From a checkpoint of a small transformer trained on Wikipedia.
Training: a variant of Adam for these matrices, 353M tokens, 5381 steps.
Each number is 500 + 40 x the weight over the matrix's rms, rounded and kept within 0 to 999. Layers, rows and columns count from 0. Numbers have three digits each.

# layer 3 attention output (transposed), 384x384, rms 0.0394, rows 311-333, columns 0-127
479516505492418524474446492530507540495464453505504475512524521532501456519469484542489501450526502465505516449538497499483494492492503473488504452467425491507493556500520478518492489548448493464514507484542511532501548454490490528534584492528496559463455513510420544491472502513529457506529500466460534516528534539475460449548475526517459535505529477541471570543510487499495449515482
525546505524497458504536445492511532417556459485569520449491485497506528494489518477562488518443453515508509489548573478491460481475459488511491523450483506481428502531447557454474453498555485515499471479508545436538512481559443508501501464525476471451501489485468500549552534514459540504545451468510527496456457510515427499494453451568444536492480503461523500485458499503557467460491
500501475457448534533536530526531515456505496470536525520494512533524435486461517483482467519532480508555520526482530469470496451480504540508486528455512479518462500502447526482499498550482521407453487574497526468459548527505480434535485523468478524503494473523467492456506540484528521491577476470455542522480509538517516486615493524488451478487525525470504498511557443491497499527470
487510500459485536479506531528461514442499501541490532500530526540553505520516534550503517488495523463518567513509548442530554461519500461484556580497461532505531540457513462533543477535518533426500505448500418425501481477532459541504528514502548432531514479529506485515513504472475480434513457533534504531507507479473509528477442493518511585486515487495442504483513598477458484439506
480523498522523547547483509522479551478471581474447511497439449478574553468423558442529505503517449439509556534556503517496488348484449534454525524462490493518505483541509504435509480475546461532411508491518489587504412561454527470513471488495468463460492534531509418515502502508486479552523559493518463546497462476492510504510448454517523563529516471417514520483564450516487474487453
523559539489507452506511559467440462514498533505539465491446468442535489492520506417568462510501431504492449524551528475495498507563529503503489469516483517521496464454435551454408514517529474475441432497509495489562463547476433515540555514468460527500489565493493459553483496488531504505565481495457506452473478460549550526531460462555483605500512462494556487498476528487486439514433
540453488495497459472504475488494484510538501591475507461390462425462602522525515518566533528485589476497554512528507441459461587465521434475587520483534487442461470508516449478486457497472516496549503518509465456475464556591492451498507481551446479488470474474447573531509479484470580523507525464490519455454500523491556416541500453530438513512477433515557459451471474471600495394481
552461447534562545469512550552558459501527528500501542487409515488572572506472526463507496539488434515515507521426525498497512450541448536455505519462541477458468503518474492535502476521509558482492500417523450477524444563567513467454471527523582482535477497508482498514527518523504501547498522484542544485499528448555500530473501449531426538494534478477536421485503486522525439515477
466476477463495570531492587543521459515502585592466472518462518530550472459504543475516459594523468537510507503439504445546474504510463515507489513535514589507543533402482539473472487505447524506565516510529503523524578514476559478534501490479512487532480446503504514581523570511514474450494463498540502498523469448507535447536523492502485504461424472478457458490501608536448507537534
500633480626560585529467465546324504441581521480489550519417421558500520485470509458558452487506564435508671411530615530573485535517447455495551527584633454556452480550602552479490440363475567549607505529424435530496562460443612555453640577471611532481573499532414457581564439380491528567490482506532508473537548493632566551473520466584540516542489536431454479491582440540582495494398
403479503469590453425492491494535511537423510435504524440535461488591469527510473561533448476492483516463501427502510407466502564545494530561471443540506497478526474570427455506508438582452511454440523497494553554572548515544482521441512573513479486612561399424483529512558526387483466467387433401456485424459600546552512487501555484545457494449455631435452407543505531559477414452501
524524452448544462499499453480452505449395618532547589450581452532614482491517424453444581539469458524379528514376422533351434376491454597467494524441531462592505416428495503345507560550539527390501539508570495554518496551525473483479666495436527495510537515577574496478527495447511522506538467509509472518489519506573576565487510498585608365520455558540559466514507620516481494467413
554521543520488524556498586510476548549536615457525508357532457485540458602490435489546469480492468486443502480484432558395562508484485538472495515543489520509482430551461463482435603540532393354515426538506553577565583392474549495486594539441512436457581539513529510462546483424483439513567489506468518441458451534553519498529520504580503554524465570531435417551564338485340464587422
467510579433372473446511597544589513546451411507569465558487493461429494540413442523471473559436497491521384556529500567468590499552510463483523517493470614470502575591536546600522585496498422540406531513419536479495490542525569446586501478487525451409455544515505486459448508550515500448638522477446542394525471512459536502477512542408484523451517472499628531482498463529567532588590
465485409487448543512543549566336570514496428488504457438479529435579373558529515499599424427529498489460528577376584421472461512406556487370478543500465498505386533435555495427583530559443491536565496485611505455473506556449394445460600463519504461543463524517500533433503553536575544564476520498568533472548522410494447457466491562482495496533538519442545495473542466439555393504581
461606478550505561472536441469431456532471402470485551543436586422528533628456504457529440537454602494525582492425560469498549648629428467497680451555558547467554532492550468527421576414470480437516550686496476531556466497478630410445544546491556468450485507507476494507479467443349508618513596490505478348499534504518547490494508483495507507512531487548431539533554431467474487560503
508473490480591512567507490555500456446568499529566519553484461520516432423446498441442468472512514455424555489354484411478451485438478569447417529421498377616441497410520531497478561488486559568527500559563463517466579562461462492447573544483551596458422545468505617527434501463564572509472454628609541512476497440399484437469555418494553462552550429445488499511443579548518475520495
439522559505325516561494478429524506590425386600523530577430391448526479563307430519562468551443394475505454494520377539498494477543495483529692549482475579484543510572460460549555586535523517447548509509445452537473510503570489536426462584450567585485468525562431451494483501488390516464537514399478492409524473542536542528562445460506499462521556458586589636501575514551545536507515
567544551468431456498508548514528502402529435504495405468592501540411444539505507507448390537442473444496552413473539437425548651560480531471475485515518476487501591494477489463443517555516432567488345470447506557556466429515472499518517546477551443521521486589499573547445526466495442468503461517537543373430565456440422484546485617485377591465519491456427498621529423518444438551519
586521478529506492557536543494448487454509460452506460464549630456480543500507622529411360464438458467493521443430471435473519538522452549552484449554543511538503506555599381518608498486426412442492438585554474516564457572490454486474430543432451452502477451532498548498424476403494503555403517561448502411375521464473458513404496561604375566512435511446425473527485455515441450479512
486431503423513581532437481495523581530489503503546570522531479452504465470525436428454564457535517430367498488431490549552609425413485547480568536441487515526518451514477466506500497525549411527522550578483474502419505584469476460480548549449454441478460466552447517389455543492481510533528539430431530513464508544614546607484429495433589454563503488522473459482480617512466563487444
542503507473460456543598477540520556588512339596534527582437485474444575542444465451527468464452544402535468549504541421601571564473489445514597500513451528487475617523508505532483515421448546536408458499459476421391538547442552434534506458475597485478457545604374592514408465573567490548514552598596472441480475548361467447477436478370476564536502427475447492430515409491524542518571
508544548520480522533474604551477623464522528377473539457460460485598500519445605455704460486468524493503473473527578471487537621546471422426491516531536507479427464453562548457329540477372519493563565578491466547565470456583509433476526484561492565482549463480433429535478562467462444586559542393504472398622467494609528441530617448570531470554510444550462572533504439486497413516558
# layer 3 attention value, 384x384, rms 0.0506, rows 312-333, columns 0-127
529431471534469445488548501453540483519465510426474436478494517434534547505468486482458448501464488483509472486441501453549493503497544445508539511461416546513472629498519499520389549476428519489520518519480490515523483572408522466496536508525519572477489518492493520548499469532483481514429488566491428490504532468498514470521448490518541459481485438566448567471527521490538516536493
477439437533516490479513523493535455476530533513485479539499519490517486543489427550553563509508485526475505522453521491518466480488467532495536493448477511523471597489492515506479565468494473507471541458441498512542517540577454516512455488500458481548508513503531510573520486423452525498488537502440505471489525497503500474495493522492520526533527524515445475514496515481597505491485
572497488481489490490534459504513481500528484526511510523497441474491527525490491568428455493475473478534500487573547574435482484525585543580508493555462467535471532490471497500530543521481480481455507554554547513520541508490443486533458510510523535525424513524497480543541457551494569549459507439537581542521506529487478533460498474465496474454533504533541507538485475436510530464429
512449459457501497472530437535530472460413551556524510517494535527536465410493453517553517504513458504508454446523456514507506502440512493560465570502430433479544549498463488498529576467500490499558545547477543544527584481470518507481481541439433565472525474499513482507565476520452487453519491461470552523398534528468480507516558451567453454448497507534441514493452570508508507563560
484449473564431498464481478530554523511546500544463457531544513472503545474532470443510538485514511512462543544451460462590515486525570509502497519523436508496495492504540492522533534453531509499480501474456493496511524498477582481447458479493517565540528533503509469502518468533539471547457473510469486577448483494526496530505443542410461475503497539536495514536571477524486530567554
488479482429560534518507559493504443524455462469485468533577484552478513478408507527450528459503382515569500521493531541511488453562503485541504469476493516569502546478468511549563528505537511435508490495487540511481508488482517584482526476454550469488536489473504527554538554538492470501459446522579486483541443436479490548538479529452564553530490474479495575484481525466441465454478
505503482545528479566519477507494447502426466478513486521495491445449479510458477466483509475513592466555534558482585522536547482497599455545449425506506546535500546475481543556463571514546465482467501493482585535588630476450503520529467530456488528546472547547484492484416410517503509527530487430538521557549548523449525458493501502486553490535467499470464589486488486481528465508534
492470541534504473488511542488450535562535543409518557525546465437484501546569437504473515539483550476482498543531510507441535485532540502550524425511501445545440478516525498456496505534539444524431502529509480476533479516524518568527451530558520452462516510452511533439491465466573483508464467530507526570520484548536475585474476485469548463489515532520498537480495461541523458408436
469485556502506601411484613490519511495530441540510548526568441475472423534571506521438433518474496513523487616500498601432526545525559561471432501520501538502543606549491567556478538524512466513516442511452568476545484519496565448531484405494456521430454489543521545541447513517459488396511492537503543463496474511462510488545544471537482577512502472530478465585547502531463495487564
482462432423481524501483491481616579524478444539464543431464506552509431552495500430445490504481444493573425458539563468435524483473496472455449542456573461486493559450476534549513508511456493637481502483428519443475501545463495482561513474529451447469439494491460509487474446500418497474522512524552506625480557511544487507528470519393561527495489555544444591566541508504505501561491
526388477513508540433496490616559513472593463523579446545550517533546475527544412537517492540493429494589466505555587439506563485545514513522476559518436502437529499515482605509517512470419541530508521509424438552449448524374453449507557539477468523448465468575442579480493482444466492512541504599596429551525548558469456517504411536486522523533451487500439498492557539546510429542443
490429495479552527266486586527420482538650609502532451514494561489537460553438398447558521499478503531579536405495598391549480505463455486425457532527468511477549505427526566505431441503436586625539522490451463579554575510415561353488567539524485542474455527505512580558483495482516497520459463559552452399570494492523519576531506511547498476436454515547497439464524482484522522540500
485537512533551478511535523443448442438496597422536506503455444434496563515433575507566471517546607468454499469519442507535437507488431501462564439565526445573388394545552509545518427507545522476461549521509495495468482505526540539508477485555573556520455462458513448526520437539486416516422537414459511403468446496522501457542537417550487509565590512390457505444512458553429486458519
512489543501541520480506526422477485562477478472500570558579458527588484548466454486487502392500393542490440486467460414462501541491491473473506465484531493544440520523518480520487560495484437375538511453522546497498490476605483481557526445572527475501504511526503441519475552501575473480479502517542710583495536498480476523451404556530587521463504437623501480465572458522471529589467
476521518472580482487491492441506548499552568481574593466583451455560523545528527532539452438557503497448510501573466554471387502468518574495454440517488453461490554440440570446508420439499458535524537419490415507493470510564555513444461391525603553542453526485506572540541537445485500463540490574452429583493519482496539552501520494512481522463581456461433394593535542548503513451512
411552506491457544438490524403519515452502503547463476477505472505487560525538500440511522499537455542381487597519519437508542509554523516521502533532536601484477417526516502521519636555507408401484436516593515512424452508615407413539561469536524477573520558526450516465552593512601494445486461493543573550440477502540502472401434492523494486421448475484466534474557471561514482478530
546554516592578447540506504563539450537441586458591461479585505516467553461570463540498532507505536495521477413523569512406430549534450476437411475545488469503552477458443546554460428489430415489501481517460470516508449485514566479493474447415495449435569501525501525559532458513417524456453483515502388489482486475508514474550540471633450558529591421458481448541523464570447455391551
484498481430499501511484509419458494530532566472508544534436469457547462480506474462501441451518481522371463493517493464469508496431502535465475528556565434493499599428471429423548424495435447638591473551498523543520494464543559445484445416472514525536503532480463486516621471436440544517520483451529502494603561491478568636444508396387490441550536484496458415471477465503551607587439
529498473474557516484547451466442499538543587575505539557495404563555469501480535453463463531429503517415498482502419476507494496419526518531495529390527425496467571478475488487443485496526492486496501472516492436580568444524503490512558530539581513449464518453473546478569441453470510427533561533545546571558471490514559541516492485442618429481492475505497549542442504409478546525478
512505480559488488498525512530586419414596479554452500467505487462520525565464476535511562529435446569577367498460498520487452473571489497508463556472525519406488490482490538508563495519499452516437515449534495513489480538458454499470478474450501543500515464555475426567458567513457468537443530560509588535481482524505491419518509516443561551544566456488517521555623412553576408433531
452585508522594449534452465415365479510514584508485512484451520442408524493510587510502533561547599566386472444558489540441468566527475474444528436522525469512428448537513492497496496490484486459505480567460606476468461454644533577550500524436511535535529449474505493497560558506536429456516484450416632466460487474541569445569526489590501534476478487489494543508481440517445584480534
496497566553504486534525500512520585496409462538593550449601549500447465557505491511542462442485551454479584496482437514484531494481502551482436482469513462521522514441446472461488427439472445510549465521441451497513529468423615541503469524485543558557545521490520536544463479502489428437491468445453421554579518467525382610411497559537369532461543484506482400490518506530441566551528
# layer 3 attention query, 384x384, rms 0.0534, rows 320-351, columns 0-127
378412485421414524482469582490488632515518485407540521547401496600564431520542531391561430505475417567437464588509482394562519504577478565353628632470500531520522511477518414389491603439494562529406484512528529608388449481570482477455588520521439555544521557509466535472619614434547504548475415450507557517577579445537404461530609346464493584457660437510409468452568570526482511571551
606529455523538459505554495538523485466451540478445506528614473448457553479537487548455520539486536481536511487451494540494442491421562464528425474575490507513484533477510573489477463536568456538506534509508567414521529508433498538487480541476549480478528445456524487514509418492460562457471552480488467453438504516536505495494511541513494412538458567493580503566460437500455546452524
469499515457452540500498559461473527497513511466548527579474468494590418502494554405546501524520483500448483520455507406514489549553504484436562513491540562522514510505535535450524552533539461470482470489463500620403439478556517529449506485511529507451492518544489534542505533455476499497550422523445488517515528472531460475507498393530507505464558547530498507474490544478486551492527
429474478497455478523509550510518553500554529516493474487434488454434526528519524457607448447508515514448525456491495504528466434503475446496499521442490514573435491484498481457464523540506493473436521522525497516468525466513491473503544507502522511489454535506483491521534523449447514504547521572494511486524429495485476530527477495438490489526511503539452506447465503507412443507499
577544462519529449542480471522527497493485462516477461529559471535485581486508534606473541539557533488557504478498514543422512495462532518518469462548454467513562523560435559525514441473403503520520486451513507401564531534441504459536490495458464463531521459502480455492464458504521531474467504511530507525428474479473554440501479505514498457473438544519488520504415428501482552430451
491521527484471515507507517475549544497526590521471486494463513511524454526471509441569507481460435473440521501507499492485565497525437453495473466458492503500444486436439458440478538578478507564534458509490531608557495456579480496533521453509438529540489530474471530459506504450540448500506472471504505489487514514518477546470477549461455456490523532488486519530537566475526442580495
454449504415389482396485500466494533466541498511457509481486475487541481578466579449524524435519507532465473472482509495465487447462455512497483528482568484500454495499499442545481477485424489490460524516500467458485529479572403516453521498549510452546424561471527483463546483442528455402574456493509506541594493444408530491479494459461473473511556536469505500478552521481472549481511
530579392539529447514486526461473445539387456543468546451545442540465520499520428564467573551514506555564485484535458551483501530405612475466478498520497517442473507502498542482533490463541459550543473460511525518433522474541499524541536553549492519464553477555521497532430564596486542566512486427463569493395490526535510416537466541506431508542457518483526538533428444528470527441513
496489489519531508511503469468506573489527552502520472521519507468496472514473509480526475542469488536498522488494455556522496516441483489480467542556501474533515516498520518495492478511540474541482519469496537495487509475545463438464556565499463518494545532507484518459517479481494507550462477496448582495538488524535442522478525464490521451489525476480546512484503511464492450504488
539521462572554477554494439538547436489520530522475498481579469486446542530521490572529529513497560492529478468510495496474448490450521482606428430513441497545503505493472541516475495473503518557516494461469543451549514517427512508552453511534527517459510496545521523521442434534436455498524526538506457455419483536445533519480449588485461439525410482484558479510456492469522513447474
536477494552568471480491523482509495538527514558508489509606505494437521503497441545478489543464514496543528452467456552502489534476541491525442460477491456535544478523526510552452485517490525495504517507492555423502532530427458515517494539502522506469542517521520492485462442500502522533504545507498508477467467488434559517497497534552543447508434542441598499499490439506536521455482
461510511474405472557468528474477558572551517453598489468393488536583438510525492457536550501580573500431525491479479423487562533553497508448565509476536433512551467516487456469544557452507469496544497500455509609489427488519462525479497502516447482514512442461489513567530677529525482509459412477499488504460479450533483557488522467528486622498567439496427474542477529509430490540526
510548426486527519475449477511501437524530491519578518420439505563561505468525515443403442392545466514494485529458548435440512644516402568482632474511516545446520501440457499463586536422563459468504532508553418533587490470488550457540472457405417480545483477416469461557544579552490491482487411443403532495508508462566504536484468436515454526458445494495440479626513518551494443567495
520569474513456494487470538518486483525492476501439452565533539418434563528432465457511450536510524458461514540488457602585464462461561448534463465526521539567487507500520566532462492541543523471491475508490510402504507520555464464546535426538518523493486489500484531446451495588537463484481502476554517483525503528492580506571500489472472494531451494435544506440531493527445548508545
448492459505480557573430529527557577479527459513521473458503446467537495546499522416561538375436492484479514471481526428542565443551441608540574555512493437504446488513529449524515515498558558436460493430475454536491421541535553500442487492505452532519510533517616462477492569468546449529505501484485495512458499516460358502428492503497562527484587530518461553464574529500525506551501
542514509539540468459499457497474454544492526472448592545606477443564514484538456556364499469565533446567545521457506530435471616436488447531545458579482536525497557495469616506501528490564421452593530535482424436498557533418484533493486507503528436521516450470509488495484464521470486467438432506442547475488547475480588487455457520434475485506366561497514541514494522549424522426510
536449439465451479472556528453501480502442506518453493436542484509523516511514423540521515520516539564427462545508556485441418555504535464471485459499512540459539465466469546490581461552427441531506545496486562584536532509538534510491505475482508532488467566505446554504519463483508565462538452494449581489453519475541535491470495563491567476519517520494478502501541513482528546485470
455583454488523509478503568488401451587439455439497451531507514438466589492467521465448437490493516496520471489454478552510499532455593439540475468481507609463463447482449550499523501462520498526489485486502465448462552562571551443525463494526564523500499458508477544534449454575508448565450481549545459437447514507511545480508528487511434586455486478526551456457440440483462525477553
522465520540545529540520473449467464417437502569487476462514475493524509460515468528394509467488534536464479500511436488513545516514434498499568532431424497506475486492455479487542457509476551413506468409588454492495551466497439489456462501539508467513411463530463497473441542463431492453465471415512505487463590518492438518472437478539498505502512526481473571533601505492483440468463
554553536495562452509479464490506401566515472525500557546551454476575534586523514496453452476536474560552460470505555528437481451461502443617509414603533548489538552531485585505483492489572505453482496552412491413494464474490459551511514459530549442582478383487582413503526512486495469454438454523510514513503514483571620448491458515488474509432431504435567503556446483500464486418446
481517442542522566573412456574515518489469489464487480513444486492490480454427487517522496519494559563488429517464466539544533526468495530419541470515473486496467509493500528591515488450455543549535433427539539476449408456523528519540530503477467460528477487503553459467474497442493469467514553511489525509506509438460434482534509432528475438476612484503451521457568495460508487455533
521523458499524484499480467504536464468453487508437518516543457493554509503518590497469553447498467556607534580539447521466542497498456532410530519540539528475460529458506558491545520470470501544441541447442450537499506499528510484475468561481458474526527481465432520445491472577555437533495496477481583583482461484490538485478451504421497511511399558458427448582554506452473474459518
498436537514485482417507471470477403442532535531453495502522425461532597474474367498542470493454488463522519432502515484587550528471538449548450489395494575452549529479517477535485524582473500481459539492498520446584558523495505493448477455491561545541542540522528503543509438600487540436466464499536499429502484499504465576506527526502495484480463502498490535398564511503519471499472
450457458511488507479530515471522550478526503469504495505515500504505497467489493562493589525478495501534465490502514506461496523523472526483544519577517494556554529539459576542445488529460460581546508502543498419391455501491419447535489516512507498563467546463507503477533459459514518536510505501497571501520463507499474414463558476449527427559560554477519553463500527521529615495466
494536583436536551484498468465488488563504516538588568560516503610494469502527541470464454514526464525462575503534523497498588487502473490515588476499433530506518500471426517426503528528471526498470477518544504450517513518467487561527532450511499529469532437495461511449478469512473464496486452480503510482517492540489548476527443505436521523471428510519499457446476461499537422548506
422442416564533439481501532473419463473496539443541535470492536563541446455507525532491469498532503493428488525499480536514471478513488582460467455477467554432445480450459475491544515517429490448481527526436503594520490477534573453489512454542519445507427491504506506521504472501509455508478516520470541494549516549539531546433436466474563528532537482479385504485484480461568463450486
464542516471549494468449477470480512508427482492521479476498521604482501472454503502542450539525525523464465462504477435482544482493533521463547431536464520447445513457481441449547530476450521487499449461497502549539501453517458497485508460466422443511498507501455459471535553535571456536580527424519545569459480557453476510517502471514407519548446546425471493549479568414547483498528
573527535487511499547566477504409438592449405513518517554534599525491481428501480489457479507495474468544486536498520499466489566430512450574503481569495510539452512538474557513511492577531496442502494595448459427537528525494458507517526551452524494498500521464497551487468521564594541527503463459425524470599538455496618472549520500442442517530390447488517488513553470569455463441535
496410516468430502460534501512468494430569518526535489444482418563535444541531477527537476501469461510525546576487481565491502455497489450448416500574477532505504442384532504514458452512474425492548527533511594536535511415505523461463550477539447501474488533484458591476475444523474510475496515509522535534535481530494508551478525511477553487499560579513485498537459525576521454495567
486531498463479484502453557469521434539466449491468428559591511474505508495504420456556499547499507519504518479535506520549564515488577507566419567460535546454491541490542557432547540495527478483534540487498513488479511577476489552512484504478514441476589442506626502481510511559498511518477508526464509512442525506545486478460486479565486521434400461510558485448448508526436460496600
445483544502483450474495528475504439557495544436433425478507527461547484475576507465533468517440515504477432509493473480511477480481517464571404459475516524517505544472575549520500525548490499461490571535520525534529507445501558495498505571534546478544531546522549511498488439531536467493478480492496544496482524409540492503533481596438478496471496567512519466467503457496487558527470
469546508525560510481440509440604514428512463538442470469499449524496449560441482496494508479558613469502484487528431530511474521449491499512503471492488504456505465490549489543506408458464479507503547398476561524489504438550495493516547501474445494504518492476468522459546526538381482488487457487503535500467465521472479430430546490522508502519445480469571485492416498478565516437526
# layer 3 attention key, 384x384, rms 0.0531, rows 320-351, columns 0-127
448559493459423541451553550453533442547442441519528580479466502563536511556532421508386431537574445443548508585494517496497557609474546443519555469449545533487495518495448545467480551516521458456533456492438509468473522478473456541519510472492544451580510351523398544568527502521462510461508384492438495460429511495502662459610451478534515502515465530542487447517403495582404466499469
527475476511510544493476439474464570457519522532459401501476524545474501458424535478605501444480483506464494468501496489510435448492463546495457539457488496513529475476571474493468470505478553539436536492515505518530484524523504476481476526491405492459482612500579477420500504462552478521543589472564543515546496561501380572471580477489506508488559469490496496464589517421563545528478
479548507477504492447509594451503466567528480501585603531483501492608513504565446492421468501597579444531495581474445536489486552495527459503556473508495553501510521550492508460508516527524441508502472544424560451479434531507490576514493443519590497580497474527511527500484547535437542559540463479445490492467468473563654481516505529518437485522423451494544457485411480495400450532492
462534476523461503526475475492515442507489551497487543439495497473534516516540489542537465517563460474501481509455540561478508525515510521565483500498512497506499511481498500513470545506497508493536472508433475512483555442518540457449518534523484479505492531510450550587518497471496469491439441482469549480544526478517493475545528458500493461468543482506449486509485530489539450505481
550499533479511520534499490475479513496540562505512484508497527470486518436438495510544492487456452506545496476482536481511529455558479528540517468530517514516560505473475408525475454471491505530478469497578483548584482559482523459402529539477487515516542496438509463536525491469530522552467559442541461539501463518553486515476492437473524511480554506484515533502548530442565465451497
431502527524467453449533489525479524425542442501540531495482498574509471442497466496515531549517519483472450567618565501579482421464483511496571518443514519550440435516515443486559560511504507401480516525482509555556499467488468582437529492471472426421359580537425512418504521470463479489606466484467516528440424586413537507510486513570497498523487498533396536525548555493465450527442
501453469476446496543493582478448477457525502450488548510460501482500523526473455545541491497448477432541476508461527514529493509520509543529482547525448517513502545541513502536476521533523478503513544541491520543448499495467456481540478556532568477487535506545551465534477537469468469540512468552477507525552494499528549460489434515500518492507477507488514514471494529541514527515511
514464578449465515528509515440531504494487506514536497466526399481494501514459477518464529494517528462529530516438501539446439493537471459384565504538456526569568487506419482444544402447505508549465501456510499501502481514463498487523473433559455525563521450475483459479486459552541505587451485474517508539500492479527491581500535503476480475496496452480569432429483502471495513489550
411531507474441536439484576450428568508539402426572609494376574642592469572604422438492433520598473513489519573458500513569497612573542490463587529559521574475456472547463461451454624536428518435495576516444550521371451408481442515557600434549508528573469449474446578576574572507491540437501356480393515508553575470629603467600502473547506556453477453449471518554475545572435458515526
510482515496532530541481426512521512459501567453437411516566500456387482474430558518577547483377484573450450386487524515528453411557500575477447468496467403455525489458491436522428437457521543538506493507520505482562536556555520460439440630564450455453533572521524429486487400455517437538481617452584490480525449533399372487435547478440540433523559491503511491424592486377567548473519
504445448544548493510510436551520566451488597505484396521529469506437507420503562550609524443428490517508511476523499500471499443467470509438437510534448482519496476467500487527513434523459523553442510475591466528511523448566532443494500523562418483409498591559563470482486446475506447475524638470598484473473461528419359519445546501463497519545520554524446580511577559435553521454502
536545510484493527473469566467501501536501440493518648509467473519568512504526447530404494528598535485559493581515497518488509630463537429540511511501560618539458568502463549482566482507538473467544481527449583461409442471475494541539533415472546562596476358478476598546540525559509536532526427508430464485473567433631599467530441532551448486469441486484539453529395432611422470545540
554591512466458552532479587403475448621443491471604640495511500498547465570524519510379382513531476490536495578461440519517470560569504461515569493584570573480468534590478506467497481482583470470538446608430511450429465538476523531543544444527529578594596284425484508561459515567476522522455464493405528518514512450605653534573458445562397533477500444468649518533431412520458480477485
518525520560554459492495457541530469391532526485491458459499493467510519485498533519480495440506560479459448442477483536500487523387492462466476512473433451479454512470444499522443544536506458502492498490519502489494521480459479486523491485490499475464405581573598542503568530548537526477576469523545522496489466557470504499499535476518529525520519538524502497468481518410549490470482
431500478479527496518515463512552474489579461525467485497444566534532479485481496464481437451521488532488442510530512463486504455505461516490513504482469551518439420527473504538543582504480437493520535512555493510508540521475499505531495530457516457471474472518471519502464531502475534500499502490540478506522467498511545461438493525527557506510498501481441453444512502518467476551526
500483459463535429479500491460534502528467527556493513551486513505511521480450518552432497462497523506537488518533516500467555539436480497487513546501557537529527553515496512515503475502486517521478476531483524497494500520491520511526464507504490513514533430491571490478532550482495430507488567508480534461512501457527532528495522524505457519520501501489546468474480487439484596500482
438533476505497529483550493501531504496526510471481470501464487438506498489521509515543585534502473510533525512503502516507476508493470458494497455489534469571505505439505504429488505532529474531425524545563611533521478466434492424480548455548513480524498538454434557516497518494454539538525530487484492428545500435494523574489540521446459459489486438509514500505446498560486491490498
600451488535541562574522506555534442531459533542450451471470495509514484492504454493529490456523537494475507449456436534432442562461448482547461445542506496510553542512482549545483482454521530464492457513546509478528575457442497495468483488477453470509531504477525541540542458513545512479447433421530541491553512459548433501500536492442466509488489446512478468512487469461541515501491
463488516426493481513476508441567523534529489503477485451452497555521570443490496551468498522497522566530472524519546449485480422471514519494537484447515523536470472542515481515563509459570443496497537468517497551467518518436475553516566530423499535504540468539510541485525519509473548554491574552498519516469452471481564512432482530532503506514517525481432509500462518506450501496472
478532437525512492518480523489483510531482505515526490589507493472496496477465525504470448523494524522484524565528462485513561511501508485521480486503502451502552543524441471483488379510540499490549480503476504452563521533572477534545419550527428553511502458477523416492465461532438501580456479468479496507465491504518543491467489444573512608492469419519530513550538459495481520531528
487472511496517460458499483531523433475544506507546449401506513511521510517499569464491480477491495512473521510490529494504537506507527537542537419490551536493526487501555418482534513530477471472492518496486522559483527522529506470458480518531570544490534479517467536470549529520497463525453541473475526511542514467517524509477429491564550499458447507452535446514554520526514489536443
468500515511502454464496486486520462521542445444529493504463471463508485466476505558487495485515468546523534431489510453466510483507551546538535520489520482535473539560463474508520474499485405492523480542485518465521491507505497467485487504517516537542534432483536444521527535530502566508434508518515502540482479499491442519481512491487529499450544468508522503472450494466512536535506
477502490515498557530539484474539533523477479519494440482476523464424464487552455490533520548508516484441558488502471516512456514496544411516465505491520485553441481575462547555503474531510511514476429494548491474485450460481472532472524509497457442474532523453496508478508521515479473455548468537491531467517532454487499470550484458459451493514491500481484574474452540527476475554467
509466557485421503495445531485526489486565497470564477493466449455504503473451546486520517541442514374524533477525456519496519516553509510499506498541515499443511539481509499435507479480498504595534507524497547492478504474517523486469568520551483555435566454451488496562474483449464521553481522525452439515529510479525523543529536554510505523442528492488531483473512518548513507446543
518523500544537507508543455564499493518532459454446476552548443533472503499508529526428496457540481502519501467562465494436544469471468504498540522472456482495504482475463508569523580482477503448550452506472457510514466522490494525521497531476505474517514493578471476499536519497543515555478439499566414562479454550433464484486516436514495501485496549574394534536502518480446517510483
468503413523543566502538487550585505453548492511485455459481449509495554566511464541446502476486538538567473532513504509488517500396444527506507544502487479572494501468521536480536563555445522555458554528546536498530466523470479491444483401485514500524478559520453511473558516500523501469463480532467536470504520544465488485470506514565502525498464501492466510460458554507455507503514
448478566482515484483600557521512507482471389467515541493468526561500516500468487531420537472514452456542488502556518494558550459523494514473529512465518529519514455526486506457522548572466470456446519500517526447565499493458492532468528434523528475516396540547442477452515496459481579468484436546520449444480478543454483504489500467479497530516491480473426473507466537484505454489491
439532560495468434499483534517521506454502518437542489458513494545418453495528553491484459518532453509483548546501509484461505539442487466451500538503526463461538503531495507475467554424474543513561475556492518506505460429442511455502527462541471428447504430480477470489507485504490520496534567564495532496481504463531476531467566470448532462494517467480545487500466488521527523511433
488531520472460501497503493500477610566543506513451539497499458436498550472488442446528523555542480499433507545477503494511478526575531452484522543473498423552495521520551437475556484529511503531462517522432507497466427479517435480474476524511491535525461503523493480490500492396510476525564494542491452535494511487495529522564477494513457446484541558480481512423423495493512480484482
514525468529505562545505518488441510492443519510539528548513442496515573488469603464512460494514472514507468488490431504443513511504533444528519521560457495536522521511444539537528429515500493509513491501499470445513518524551484505515483570563460501514534511503518498544537509507600500528474495438546466512529542477499504449530542528505496568552509454470530470544519489422435486551546
437462459563473488425491518458445521530436572545546484438475489447503567501555530514525472494445517498503566406508500456482413535520529429488415465531547496513483487478514455442541561471525512565492499534506496550458497494512496501462515487599553491485556468462513470521534548464491532583442556559493513483457523495483463492519501490491519537480480504463524492495510501434504488524510
566460540528404523541523575513508496499527512474531513489476444503512571515488494457466509524522455536502489503526497516480494485514542486476476504577477468564516523507432504458490520536486499511457548528543496535489484551498505495553552564544512545533533521517537548505477495518542546543457492531465452565500478527498522491509557525444507468549474478497523565462461504513467423539535